From a checkpoint of a small transformer trained on Wikipedia: 2 heads of 64 (1 for keys and values), vocabulary 5056.
Each number is 200 + 20 x the weight over its row's rms, rounded and kept within 0 to 999. Layers, rows and columns count from 0. The size before them is the row's rms in percent of the matrix's.

# gate: layer 3 MLP gate, 384x128, rms 0.0828, rows 345-379, columns 64-127
# up: layer 3 MLP up, 384x128, rms 0.083, rows 345-379, columns 64-127
# down: layer 3 MLP down (transposed), 384x128, rms 0.0827, rows 345-379, columns 64-127
gate345,088,185,196,201,197,223,206,232,222,213,174,228,216,203,144,172,210,191,162,193,219,174,218,183,190,197,231,213,230,212,194,200,218,191,205,176,179,195,189,195,190,206,163,199,174,172,143,211,188,185,193,196,197,221,219,200,231,175,217,192,167,195,207,215,178
up345,097,236,193,190,201,215,206,222,209,183,195,223,190,223,186,240,205,219,191,168,154,164,192,169,225,200,198,176,208,203,193,181,211,203,237,195,210,185,206,196,216,216,171,168,237,211,236,218,212,205,177,196,183,198,222,171,198,196,238,216,209,189,210,211,202
down345,094,169,180,207,169,165,176,141,176,187,193,207,183,179,222,198,194,233,225,178,217,218,183,218,212,143,185,211,210,215,223,210,195,205,202,224,230,202,220,199,215,203,260,222,193,239,193,183,184,204,197,218,224,189,192,212,197,208,170,195,211,206,177,183,194
gate346,095,228,230,197,223,242,208,177,171,190,178,187,159,225,209,186,225,162,179,193,215,205,168,184,224,214,214,192,184,202,221,218,183,187,221,186,218,216,204,235,196,232,214,177,184,194,187,211,189,219,225,173,176,196,220,228,190,205,231,175,169,220,195,195,204
up346,104,203,236,203,217,192,209,206,150,213,194,197,156,202,204,179,206,183,223,175,230,214,185,218,170,226,164,229,202,179,203,191,198,172,207,196,178,193,178,238,193,174,181,221,233,190,188,182,207,229,190,205,169,206,199,199,208,212,216,204,165,181,196,222,221
down346,100,204,185,189,215,217,188,200,163,221,189,193,164,164,185,160,220,214,228,176,231,164,193,178,185,230,166,198,189,198,200,193,237,169,199,216,197,168,182,225,226,191,182,218,203,184,158,229,176,194,223,218,188,188,163,205,232,234,203,238,180,195,187,208,218
gate347,098,181,217,200,175,193,199,171,182,213,182,217,178,231,209,183,196,226,212,183,203,182,184,197,208,230,192,177,183,203,209,158,155,187,167,195,233,177,179,194,169,206,178,210,182,185,215,168,203,175,205,202,218,181,193,231,204,187,198,167,207,187,186,201,202
up347,095,169,150,209,217,222,206,187,191,182,207,184,192,201,211,215,185,219,201,205,216,172,162,193,181,228,179,210,184,201,195,210,210,200,180,213,209,193,213,153,197,227,162,187,173,162,209,178,203,188,206,210,219,184,193,225,227,188,212,182,220,207,193,215,179
down347,090,225,200,237,218,199,144,219,199,190,245,247,212,161,163,202,198,206,185,222,187,205,205,207,181,229,220,186,209,190,197,217,208,229,194,164,224,190,205,210,207,186,201,175,209,185,148,176,220,194,199,223,184,212,180,187,204,195,203,204,225,169,203,177,236
gate348,080,199,176,219,203,199,178,195,189,193,253,210,225,179,207,207,233,190,186,171,146,200,192,214,214,202,210,228,213,204,161,172,206,234,237,197,178,202,208,166,198,181,229,203,199,224,185,181,179,217,199,229,179,181,202,200,205,240,250,176,196,202,190,188,195
up348,087,191,197,204,200,177,208,210,226,180,236,206,210,170,219,205,183,185,221,204,207,212,207,221,225,219,236,226,184,237,201,159,207,213,177,176,207,225,190,199,226,180,207,208,186,212,203,166,178,189,190,159,199,191,212,210,191,241,194,192,206,201,227,191,240
down348,091,213,196,222,169,232,189,200,156,233,191,225,208,192,221,211,161,230,186,199,209,204,201,189,200,188,192,179,203,169,216,208,190,213,213,210,223,198,164,211,184,186,204,194,221,232,174,203,192,217,216,217,251,222,174,165,192,187,188,202,181,183,197,200,191
gate349,081,170,221,156,190,221,206,212,193,216,182,200,222,199,240,253,189,182,212,237,161,214,217,194,200,184,205,206,211,189,220,204,172,206,171,183,192,194,200,198,239,182,241,171,156,195,208,185,238,199,175,172,198,207,202,226,199,189,163,175,187,199,193,197,221
up349,085,177,209,182,210,161,215,209,193,190,227,240,218,204,212,244,218,212,203,211,210,210,171,211,199,176,178,187,220,186,219,202,157,213,180,193,232,188,184,199,166,205,185,177,187,195,219,219,204,204,183,193,200,217,223,194,181,186,221,181,190,210,229,192,209
down349,092,204,210,200,198,201,196,175,216,212,216,199,191,214,159,208,205,212,201,193,156,217,188,234,182,214,205,219,233,206,190,210,168,222,169,209,217,205,208,207,174,208,164,200,207,206,202,201,192,226,176,201,194,217,226,182,227,187,207,232,160,221,204,212,195
gate350,106,207,184,193,175,178,197,212,213,216,216,194,187,217,177,181,205,210,171,192,194,197,180,181,211,170,190,186,186,152,157,204,211,231,242,179,178,200,239,199,194,198,190,185,200,201,223,213,222,234,180,211,202,188,177,166,202,236,234,225,202,229,198,190,188
up350,117,187,223,194,222,218,186,209,198,242,211,208,176,163,172,209,183,204,224,209,160,230,193,201,209,160,194,222,205,187,205,206,201,193,190,180,213,212,216,216,152,222,195,194,190,232,211,223,216,185,184,242,170,181,201,219,219,203,156,225,162,149,184,228,199
down350,109,170,210,213,216,206,212,209,228,195,170,188,167,192,215,227,217,218,169,217,207,195,221,183,207,190,179,221,219,208,182,186,173,193,223,198,201,209,217,231,194,165,217,195,209,207,217,213,214,204,221,209,214,236,209,187,205,203,186,158,195,170,213,213,184
gate351,096,187,198,189,211,205,203,155,232,173,201,201,196,213,243,222,177,167,180,231,196,180,237,185,212,223,182,224,187,217,220,202,155,174,188,218,195,217,207,192,221,180,242,203,185,207,212,200,197,220,199,202,190,175,192,181,225,207,225,175,183,231,178,243,210
up351,094,190,219,171,184,169,248,171,177,191,245,206,170,181,176,218,172,206,183,183,216,176,190,193,187,212,196,177,215,182,210,206,211,159,191,231,198,202,204,207,205,179,182,206,248,195,197,199,177,214,205,232,246,161,198,195,196,183,189,179,186,159,186,191,167
down351,099,245,211,174,202,199,175,161,196,203,201,213,222,208,225,209,201,161,193,226,206,156,189,205,179,189,178,208,183,200,221,173,217,175,204,209,159,214,152,209,229,205,208,184,233,166,191,188,193,200,193,184,211,182,220,249,244,200,179,191,172,193,205,224,175
gate352,095,203,206,235,178,207,183,190,173,164,170,188,212,212,183,173,256,188,197,194,178,187,203,162,188,184,194,249,216,225,205,212,222,200,171,206,196,223,203,179,180,196,197,174,181,223,187,209,212,194,232,189,171,176,225,234,202,218,199,199,193,213,245,197,159
up352,091,231,246,195,226,199,219,153,197,240,170,172,182,216,212,213,213,187,220,199,204,178,214,182,208,178,173,212,224,182,179,167,198,210,187,225,212,213,194,203,234,179,184,166,222,250,201,211,175,195,215,235,224,208,199,204,197,232,221,181,186,209,215,210,200
down352,098,186,233,196,226,226,188,199,190,211,183,203,175,221,184,196,221,224,193,194,169,216,199,230,189,207,185,201,194,174,236,165,171,207,201,185,220,193,191,208,201,187,189,208,225,217,205,188,159,235,203,190,233,206,173,179,198,227,201,245,148,205,174,177,206
gate353,106,188,183,202,166,207,186,193,191,228,164,159,213,206,214,214,189,193,186,181,183,205,200,198,192,206,197,179,185,222,208,182,174,217,208,223,204,226,218,231,216,202,195,186,201,161,233,236,175,214,219,191,215,198,175,189,203,185,169,208,212,240,182,153,204
up353,099,225,216,173,215,238,179,191,222,236,206,204,218,191,195,181,205,217,177,208,223,219,236,198,172,211,217,167,201,189,210,163,218,191,212,206,216,190,216,180,196,228,209,194,200,210,217,213,212,183,242,218,197,178,221,205,215,214,233,193,219,247,195,189,223
down353,104,211,182,183,226,185,216,201,231,219,224,219,197,200,188,206,188,197,215,196,212,170,217,200,227,186,211,198,192,200,201,193,191,186,200,229,177,224,237,226,213,214,198,210,227,207,221,203,211,232,151,182,199,242,214,176,193,239,203,180,228,233,177,215,212
gate354,097,180,191,203,179,233,193,227,205,213,215,189,211,195,255,190,220,216,200,193,179,178,205,185,198,189,176,181,202,214,204,206,213,198,164,210,201,243,176,177,190,213,192,180,212,207,162,199,238,199,146,239,228,201,197,217,216,192,217,163,209,187,161,200,203
up354,090,146,190,197,194,210,205,220,189,204,234,181,226,176,239,212,222,199,213,212,186,188,242,203,188,149,200,211,197,195,208,202,224,228,169,234,215,222,201,216,186,179,219,202,161,245,184,185,208,174,182,217,212,192,196,183,210,177,187,216,202,222,184,186,190
down354,093,198,162,188,220,182,194,218,187,192,237,192,178,208,188,190,199,163,177,213,199,204,195,196,185,201,184,196,199,171,212,209,175,198,200,195,195,195,212,180,198,158,221,204,186,192,230,183,162,174,211,189,191,211,236,189,199,201,197,203,198,191,211,165,219
gate355,097,182,202,190,221,178,169,220,242,200,210,180,219,211,184,217,192,234,222,192,191,209,229,193,219,196,219,211,228,176,195,233,238,197,227,154,196,197,225,227,208,216,191,220,175,221,258,176,204,185,224,225,203,202,238,184,187,174,237,208,202,171,188,212,196
up355,090,190,197,186,229,185,179,188,220,191,201,159,215,215,181,216,183,213,195,194,188,255,165,212,188,223,204,183,242,187,204,215,241,181,213,184,183,221,180,210,219,242,221,216,218,212,242,197,247,185,205,225,203,199,189,208,194,194,212,220,180,171,218,210,219
down355,091,241,232,172,215,240,217,233,227,190,181,200,161,157,214,180,186,213,198,218,173,203,172,196,176,212,171,238,203,196,246,198,193,168,208,182,201,192,211,186,189,230,206,223,212,200,178,218,203,196,219,197,200,178,211,199,216,182,179,229,188,202,204,208,200
gate356,091,215,213,202,222,253,207,241,224,169,195,204,202,174,208,209,238,195,200,184,187,183,211,194,169,200,239,182,194,229,183,224,166,175,197,211,194,180,221,175,180,173,191,158,199,197,206,230,188,189,210,196,194,200,215,196,218,213,208,220,196,190,216,191,235
up356,110,193,219,237,168,192,191,217,234,202,217,233,192,213,191,224,191,170,199,206,216,216,198,232,192,197,211,199,191,200,174,164,160,207,206,194,182,223,214,183,170,212,165,232,182,195,211,194,199,235,169,219,203,178,181,186,197,206,204,187,192,184,160,188,173
down356,095,216,193,185,214,215,242,188,177,210,188,172,215,186,196,216,227,227,179,232,180,230,211,199,196,187,232,229,233,177,184,206,181,195,217,201,186,201,178,190,224,208,199,187,233,200,216,189,222,205,195,161,216,201,174,203,193,190,204,203,183,243,225,214,205
gate357,098,201,208,207,174,220,240,214,198,182,197,231,194,191,225,212,228,196,193,169,240,184,168,218,216,214,171,181,193,200,224,171,205,203,224,213,206,198,200,219,216,211,243,160,176,213,193,193,220,226,213,216,197,226,181,230,199,226,208,213,180,202,226,198,164
up357,095,230,204,217,197,199,214,195,191,237,176,196,191,223,186,162,190,199,220,208,191,213,242,237,171,228,195,178,168,155,216,210,223,195,176,211,196,224,206,180,204,198,179,224,195,197,188,206,183,195,211,166,160,219,197,163,228,226,173,177,198,201,174,208,238
down357,103,195,227,182,166,205,208,224,206,192,223,197,219,183,187,194,226,179,206,172,248,199,203,216,199,211,145,158,179,201,212,186,217,196,188,216,192,219,193,215,178,217,248,176,192,194,206,201,182,224,175,229,217,202,188,182,208,223,199,200,196,171,184,190,205
gate358,091,195,186,185,254,189,203,200,177,203,159,189,208,218,219,202,196,211,214,193,184,190,190,203,214,218,206,210,236,217,225,200,201,226,187,190,191,237,199,201,203,176,184,195,172,243,235,199,200,194,214,173,202,213,201,209,218,178,232,177,207,184,175,193,211
up358,090,205,196,203,196,199,203,175,204,213,188,194,200,190,153,183,176,216,252,254,187,156,186,211,217,218,191,229,215,204,199,203,180,236,171,179,167,207,189,190,222,163,194,198,190,217,177,202,169,177,193,217,217,217,214,218,220,188,222,195,203,183,188,209,210
down358,094,242,188,159,191,231,203,218,199,212,199,176,215,210,217,175,159,176,207,183,233,209,187,231,171,201,214,169,168,237,190,186,211,225,201,199,205,233,202,172,158,213,213,209,187,200,200,220,210,194,211,231,168,200,186,210,221,184,199,206,187,219,201,226,223
gate359,094,196,183,224,194,195,177,197,206,234,168,231,220,210,235,212,176,198,219,192,216,208,234,179,205,193,209,232,190,208,205,208,207,195,205,232,171,192,203,180,159,174,207,180,196,195,179,240,223,217,216,244,227,195,203,175,244,190,207,189,227,199,187,160,207
up359,100,184,218,185,185,181,196,204,202,185,227,192,216,237,174,215,173,214,228,223,182,196,160,211,238,195,209,181,193,185,199,180,214,188,187,196,185,212,195,199,211,206,190,199,202,203,209,168,167,191,177,208,187,180,196,193,202,170,209,209,195,174,221,231,204
down359,102,204,179,152,176,174,160,216,202,194,218,205,183,229,194,186,192,204,202,194,210,220,177,208,216,203,187,192,220,204,178,223,205,178,226,228,197,214,243,216,207,201,172,233,227,219,186,210,178,235,205,196,197,224,162,246,219,184,215,195,205,163,219,204,208
gate360,090,227,224,186,202,191,191,235,201,181,195,192,199,213,190,199,216,216,154,191,200,211,206,190,206,215,230,201,206,183,217,227,200,217,193,189,217,192,187,195,182,205,212,186,227,179,191,205,220,233,174,216,168,224,214,251,177,153,188,179,168,211,207,220,214
up360,108,200,212,161,220,165,207,213,240,193,201,203,216,185,214,241,208,195,154,221,213,222,232,224,234,215,164,210,176,225,200,226,219,206,187,200,197,230,201,199,177,197,219,222,193,193,236,240,215,174,150,251,211,187,187,202,186,170,221,185,170,198,216,221,211
down360,092,203,219,219,198,183,203,185,184,184,207,223,201,230,213,219,207,214,236,206,182,208,176,206,192,185,209,200,182,183,209,176,191,208,215,207,162,209,208,243,205,201,199,172,188,217,193,186,187,222,269,156,194,184,220,205,189,212,214,233,218,221,250,183,192
gate361,094,218,209,207,235,183,202,246,170,194,237,166,203,205,183,205,222,219,198,225,200,175,204,206,195,216,190,224,202,184,253,194,203,177,207,232,153,215,177,185,188,207,207,210,219,195,188,212,201,207,193,203,187,192,162,193,233,206,170,193,180,194,208,169,197
up361,093,192,211,188,174,217,219,190,248,226,169,216,192,212,223,194,176,190,190,209,197,197,180,207,197,189,223,202,194,209,198,174,185,219,202,203,263,177,213,198,230,151,210,204,171,214,219,223,187,196,200,186,217,221,211,208,180,217,207,221,192,226,197,180,196
down361,093,197,227,192,221,210,213,199,163,215,189,174,202,209,179,250,194,209,203,151,192,189,209,201,193,172,194,200,187,198,221,198,213,227,192,227,199,189,192,226,188,171,220,204,187,169,182,170,199,227,208,169,184,165,190,196,196,194,182,170,168,197,223,213,188
gate362,093,186,179,185,215,211,212,164,209,183,181,174,199,181,207,187,195,192,223,218,201,219,207,222,201,223,186,210,194,233,206,208,197,202,182,207,190,214,144,200,224,198,220,189,198,156,206,191,208,220,185,198,224,163,228,187,201,194,202,209,194,195,159,200,190
up362,092,199,164,228,243,179,170,222,188,193,183,210,206,179,193,216,205,223,217,199,176,199,191,189,186,188,179,206,175,224,209,228,215,200,192,245,206,230,216,193,214,235,217,231,172,171,152,199,207,226,178,207,200,202,218,207,204,184,182,200,210,175,200,214,201
down362,097,206,174,239,221,192,188,232,183,193,186,193,214,175,218,184,201,200,165,217,186,232,195,208,217,176,193,170,210,164,201,203,188,203,217,157,203,196,233,190,184,193,174,215,208,198,185,237,211,189,179,172,203,196,180,244,190,180,174,185,188,228,264,192,195
gate363,103,168,193,188,225,218,211,225,224,203,224,203,211,167,213,196,195,205,190,191,238,207,217,169,183,214,186,211,206,243,195,178,169,217,173,224,188,201,197,228,216,200,197,165,208,182,231,158,225,198,186,205,204,220,239,197,172,189,204,206,225,183,177,159,199
up363,104,182,187,183,179,180,200,217,198,191,205,216,184,173,195,185,191,206,200,250,210,225,200,206,191,209,221,188,181,172,201,199,202,222,161,163,170,162,205,170,192,204,187,176,216,181,204,177,229,231,231,205,224,219,187,179,222,175,186,219,192,187,188,174,211
down363,105,173,179,217,207,244,177,212,177,192,223,203,248,169,180,218,196,192,169,198,201,188,229,190,187,223,240,178,233,209,183,207,176,210,212,238,201,190,204,209,194,210,184,208,192,196,224,184,181,196,174,197,243,216,236,164,208,185,172,215,202,192,198,198,212
gate364,093,185,204,221,211,206,209,192,199,227,219,177,216,249,224,217,218,209,213,194,182,184,194,212,184,152,211,182,176,215,186,243,195,190,207,198,205,208,217,231,190,178,220,195,161,197,208,211,210,235,208,207,196,165,191,186,210,186,210,205,224,200,210,197,166
up364,094,220,185,174,207,206,181,180,172,196,199,224,199,162,173,234,211,211,194,193,220,218,185,179,233,217,223,220,218,141,202,186,187,226,208,218,182,184,192,153,212,217,177,168,217,198,203,218,212,198,183,214,224,226,197,215,195,223,199,202,197,174,167,176,215
down364,103,181,217,206,202,212,168,176,221,173,185,201,213,203,230,196,234,171,195,212,182,214,189,147,207,196,198,187,197,203,202,202,193,192,148,184,191,216,187,212,222,199,245,192,205,216,208,246,218,206,192,192,215,196,182,211,203,236,205,198,249,204,218,240,197
gate365,099,167,160,230,215,228,187,244,206,202,185,208,216,213,205,221,211,188,175,227,226,171,200,205,206,205,165,191,215,220,214,160,193,216,220,191,246,246,182,174,188,207,188,210,238,203,180,196,196,215,222,235,194,206,246,183,218,178,230,195,179,212,204,205,191
up365,103,222,206,210,191,221,200,212,181,170,206,157,172,186,189,229,203,171,219,199,181,185,220,210,201,185,197,193,199,219,194,180,204,234,212,199,244,176,187,209,205,200,202,191,229,185,185,202,155,194,202,199,250,196,243,181,219,198,203,180,188,225,190,204,187
down365,101,234,245,202,169,177,177,177,204,184,196,179,194,204,178,237,204,199,203,219,228,211,206,182,232,215,218,200,171,198,212,163,197,233,183,215,200,177,190,200,191,179,222,206,196,225,181,187,172,179,205,163,216,216,239,182,218,200,211,194,162,236,185,168,191
gate366,098,226,232,225,204,217,218,196,180,220,223,199,212,216,177,184,206,253,204,168,152,237,191,213,212,196,203,174,213,213,205,208,181,200,202,200,235,202,187,196,198,154,178,216,221,217,165,212,201,216,219,198,229,201,220,219,195,201,183,213,183,192,205,177,217
up366,099,211,194,215,234,171,193,236,217,183,179,222,196,177,200,248,207,168,218,202,237,195,230,196,213,194,223,221,184,184,196,189,234,213,200,206,174,168,206,177,197,212,202,196,204,204,200,180,200,181,197,197,209,198,183,160,174,188,204,180,218,241,176,218,213
down366,097,201,187,190,224,214,165,201,211,173,206,200,198,231,190,184,210,211,205,192,238,213,222,209,190,191,192,203,189,215,207,205,219,153,218,208,212,208,200,203,185,214,220,157,194,182,201,216,213,214,192,167,174,199,213,212,194,232,176,200,225,202,142,190,179
gate367,104,195,193,178,209,182,185,223,208,176,210,199,213,204,184,190,232,265,206,238,222,204,208,231,221,219,198,223,202,180,220,207,249,165,192,193,189,174,199,198,161,197,191,193,186,232,213,212,206,232,199,160,187,206,184,220,204,183,173,212,196,209,197,206,188
up367,104,218,222,206,205,218,180,189,190,222,210,149,208,206,191,187,213,188,203,227,196,190,238,181,162,209,175,171,169,183,205,209,210,232,206,190,200,180,212,190,201,184,215,247,206,193,160,192,191,214,232,221,193,233,218,219,178,194,211,182,205,198,223,210,191
down367,101,197,198,168,184,210,161,180,206,190,216,231,209,186,206,207,188,197,147,152,196,169,197,172,169,194,211,188,207,203,214,235,210,197,176,178,172,214,208,231,210,184,236,199,229,222,201,229,202,160,172,172,180,188,183,211,177,178,228,197,175,206,194,211,189
gate368,102,225,169,192,224,226,229,226,202,186,205,176,213,206,197,224,190,220,225,190,177,190,210,198,193,178,203,237,188,202,185,251,229,196,217,182,186,210,211,211,199,229,224,201,211,171,227,211,182,188,245,176,216,188,195,198,199,189,158,191,216,211,197,206,231
up368,111,211,223,188,161,195,167,185,225,207,207,216,166,218,225,188,219,191,218,231,213,185,201,178,203,200,215,194,187,222,180,182,178,199,200,208,202,211,198,199,157,208,212,187,204,222,214,216,240,200,154,222,191,192,183,206,224,176,184,231,190,187,185,198,162
down368,113,230,202,188,203,189,189,212,231,186,222,199,157,228,217,200,191,188,217,191,187,222,163,215,212,238,209,194,188,239,193,176,161,207,180,195,180,196,219,203,201,176,244,217,215,206,207,186,243,233,162,207,214,219,199,218,222,195,188,206,182,190,181,224,189
gate369,107,189,228,186,164,188,215,182,229,194,223,207,230,199,181,227,197,206,204,199,228,215,227,207,220,208,183,207,199,176,234,201,178,174,202,195,184,171,185,156,212,182,249,169,209,211,190,208,242,204,183,198,211,194,196,189,165,224,216,201,183,192,219,181,184
up369,102,192,219,189,173,162,189,187,221,212,191,213,254,185,186,206,196,200,189,203,209,220,219,200,219,171,198,189,164,169,212,211,191,223,190,192,192,203,179,183,185,175,246,173,182,229,213,174,244,217,199,210,202,179,206,214,172,205,224,207,208,189,195,191,200
down369,100,221,188,180,163,177,203,171,210,210,192,217,235,200,181,203,179,207,185,188,215,203,242,206,195,191,202,185,204,187,204,214,194,183,195,202,192,193,217,199,185,206,227,183,222,224,224,239,241,210,180,228,162,187,161,190,218,197,219,231,153,170,207,209,211
gate370,108,171,235,196,177,233,226,177,216,221,206,205,189,215,213,189,191,200,202,179,209,194,192,222,195,206,210,207,231,215,191,198,205,181,241,203,172,258,219,212,174,184,220,190,212,200,215,212,207,183,189,211,209,178,182,193,220,211,197,178,188,218,212,225,231
up370,109,187,191,175,174,195,209,171,192,190,211,209,199,225,158,222,196,196,189,210,214,170,211,247,218,189,203,185,185,209,199,207,184,167,249,212,179,216,198,199,223,203,229,188,194,166,208,188,203,169,189,195,212,194,193,187,201,174,184,214,175,181,192,209,226
down370,104,217,188,205,241,196,180,170,222,207,208,212,205,192,196,189,202,222,219,209,201,196,232,198,204,214,177,181,186,221,207,193,216,158,154,213,199,173,167,217,202,204,197,205,213,213,203,207,195,201,214,213,183,199,168,176,213,176,216,193,209,205,218,150,191
gate371,099,192,222,184,199,176,199,186,221,192,207,202,196,202,195,250,185,206,238,253,221,212,206,178,224,189,193,168,216,173,186,223,170,200,210,210,208,221,225,203,198,194,216,197,209,195,176,193,215,233,231,198,218,211,198,214,161,188,166,234,196,201,215,265,177
up371,097,177,200,195,194,223,192,216,210,235,228,176,205,170,196,207,207,197,219,166,202,206,236,159,205,189,233,215,183,210,178,200,229,223,226,184,229,191,202,169,170,202,192,196,197,149,204,221,213,221,235,223,223,168,236,217,212,220,201,196,195,190,222,199,188
down371,102,208,188,178,149,232,198,195,241,201,211,209,215,217,213,195,227,205,207,189,180,211,203,211,180,226,224,202,207,204,200,200,187,213,183,177,212,223,188,200,178,174,182,205,157,181,173,184,219,215,173,201,207,233,244,205,195,187,152,216,190,238,203,235,206
gate372,101,186,181,207,228,211,189,229,208,219,210,203,215,171,200,183,212,207,216,181,188,188,190,224,227,198,211,247,227,191,200,188,210,189,194,251,201,223,205,153,183,209,227,167,199,199,204,176,203,169,200,200,193,198,176,167,181,173,222,172,221,213,200,183,199
up372,105,232,227,187,207,177,235,231,205,202,182,199,196,201,227,240,174,183,202,171,190,202,171,208,164,215,213,196,204,234,213,198,178,199,220,200,176,225,186,161,244,183,232,205,208,193,219,188,188,222,210,192,222,187,182,190,209,226,184,183,226,193,184,207,184
down372,099,207,208,203,199,183,221,187,220,232,187,213,189,199,162,189,156,206,185,179,189,193,177,223,175,202,188,211,185,186,191,165,189,204,187,204,194,239,259,227,232,180,210,217,207,215,184,185,211,165,169,165,188,219,217,208,184,190,184,149,188,178,198,233,206
gate373,094,215,168,183,204,209,200,186,225,220,225,219,207,220,192,199,207,182,185,173,208,224,178,194,190,197,227,202,208,223,225,201,197,201,197,170,215,219,194,190,251,186,212,210,205,165,177,201,212,202,178,224,213,178,207,180,212,170,224,215,243,194,186,167,210
up373,101,166,215,223,175,195,204,214,216,223,229,217,208,231,209,193,205,237,193,216,211,206,205,212,202,226,194,215,218,192,187,208,225,194,202,234,185,149,170,198,194,177,225,195,176,213,181,233,214,198,206,189,217,215,200,207,177,238,220,178,179,205,180,194,220
down373,101,211,217,198,208,189,212,204,195,219,241,179,223,167,217,188,182,183,224,195,194,180,209,187,222,232,180,201,212,191,200,148,171,198,181,201,176,176,209,204,210,204,236,204,183,208,214,192,214,225,198,210,213,211,198,157,189,199,207,178,174,220,212,192,195
gate374,109,193,188,244,162,176,199,187,170,191,223,187,189,215,210,182,203,207,198,218,174,214,170,197,188,211,218,210,169,189,202,172,208,221,204,197,196,231,184,241,176,212,211,188,186,177,205,170,228,216,188,144,192,205,258,197,167,199,203,184,215,169,176,171,191
up374,094,191,168,208,181,224,186,170,195,198,236,171,229,202,135,184,170,216,189,187,179,180,187,193,224,191,207,183,229,176,244,194,204,235,196,203,208,169,179,217,199,186,219,197,161,180,225,209,204,193,187,221,244,186,170,201,195,234,219,224,195,196,212,197,209
down374,101,208,223,161,217,219,203,226,210,176,204,178,185,172,220,198,209,190,195,212,190,228,204,208,175,210,195,197,230,200,190,236,187,187,186,184,223,194,214,159,200,175,199,197,228,225,200,203,191,225,197,224,163,179,181,195,246,219,171,213,219,205,202,204,219
gate375,114,196,196,201,215,193,221,154,212,205,167,207,203,212,178,198,184,223,187,201,185,202,207,206,166,216,219,187,207,168,158,195,168,158,187,198,189,193,231,190,190,181,195,207,184,235,166,239,203,180,193,208,195,216,216,202,226,153,214,213,163,186,210,177,186
up375,114,192,183,208,200,173,229,176,192,221,218,189,198,233,198,198,207,207,180,211,191,227,219,171,202,198,202,223,210,171,199,199,194,196,163,226,172,179,230,247,197,198,211,198,196,176,206,227,218,195,219,175,182,249,205,210,199,196,242,192,154,208,198,174,243
down375,102,180,177,244,189,197,234,239,196,171,202,199,198,230,181,167,222,210,216,207,188,197,191,182,204,179,169,215,209,152,206,234,189,206,180,186,208,204,195,189,208,201,195,183,255,192,215,199,192,193,219,192,195,207,200,220,212,186,217,200,181,211,217,187,207
gate376,096,215,218,178,199,158,201,194,232,162,203,205,219,241,205,212,194,211,188,198,197,192,226,184,195,204,174,177,194,186,210,179,237,226,218,218,192,186,218,180,200,179,189,241,197,181,191,222,193,174,208,242,189,182,216,195,210,177,195,213,170,222,199,198,192
up376,092,230,210,191,243,157,204,226,212,182,203,186,184,226,213,173,199,237,198,184,200,205,206,192,173,195,205,193,193,190,199,186,233,193,245,200,181,162,209,182,184,199,178,229,203,206,168,204,230,183,222,228,180,199,206,215,194,197,218,189,177,214,218,203,207
down376,097,164,174,234,189,218,190,195,182,196,180,199,172,196,164,193,217,179,196,216,221,192,193,197,235,174,210,183,177,193,205,188,155,156,196,197,204,212,204,215,179,198,206,198,199,193,218,211,206,216,194,206,204,206,160,185,198,198,179,191,240,185,181,215,183
gate377,095,176,216,178,214,188,222,182,233,201,195,145,222,185,241,166,195,205,187,199,211,207,200,200,216,206,207,177,182,183,234,184,228,167,223,217,194,193,172,206,189,201,201,192,217,198,214,211,194,231,196,229,217,175,224,207,181,219,207,214,174,181,181,174,223
up377,107,264,201,219,162,210,203,195,211,202,205,218,187,157,195,199,218,199,197,214,225,187,171,198,224,180,202,197,218,207,163,163,181,201,223,213,192,230,192,205,197,179,220,211,200,212,174,215,206,247,180,173,245,217,219,196,220,225,191,190,192,175,208,214,184
down377,093,151,225,172,218,201,197,193,193,210,207,204,190,225,221,154,177,191,181,212,176,219,219,197,226,188,220,165,179,174,212,219,218,178,192,218,200,191,203,178,171,231,197,251,195,198,184,208,204,210,190,189,194,184,168,193,204,160,179,155,219,212,195,221,189
gate378,117,216,174,182,192,206,193,217,206,162,236,198,209,224,184,202,205,216,180,209,250,181,197,202,210,216,176,161,192,205,211,161,189,214,202,245,229,244,199,247,197,201,217,212,194,190,207,220,215,206,205,223,196,173,217,214,163,197,196,184,204,183,213,168,187
up378,109,178,197,251,207,199,196,191,170,217,195,197,236,204,198,196,183,194,185,175,195,191,181,202,245,205,178,219,198,173,149,226,206,170,213,181,205,193,212,194,201,195,221,194,179,211,207,211,198,238,210,203,192,219,178,207,215,203,215,209,226,205,173,183,212
down378,111,199,194,227,213,206,163,206,183,185,227,205,197,242,217,191,218,194,229,203,187,196,184,188,187,216,192,210,223,221,179,185,173,231,196,241,199,206,221,207,190,179,199,186,215,184,176,199,213,172,168,245,191,205,199,168,208,214,171,196,203,203,232,198,225
gate379,099,248,213,173,209,219,205,215,206,194,175,223,183,219,218,178,220,204,217,179,195,231,178,175,201,202,224,197,168,167,226,171,202,176,192,200,194,167,209,219,221,219,119,195,188,203,161,199,211,204,202,186,201,153,191,205,171,189,190,217,196,217,196,176,201
up379,098,204,219,164,193,215,187,217,216,156,185,205,206,209,208,212,190,212,181,203,173,212,215,190,231,181,189,215,207,181,214,214,208,174,218,209,203,218,237,212,226,182,203,216,153,192,218,193,218,185,193,212,196,184,182,196,221,200,197,211,207,206,216,229,197
down379,094,219,204,194,167,182,165,215,187,232,235,203,174,191,189,170,219,189,190,212,199,186,230,216,178,193,182,196,214,207,217,182,205,187,224,208,258,220,231,205,205,198,172,211,186,171,212,205,211,216,190,212,233,232,185,214,219,208,195,199,185,179,202,206,177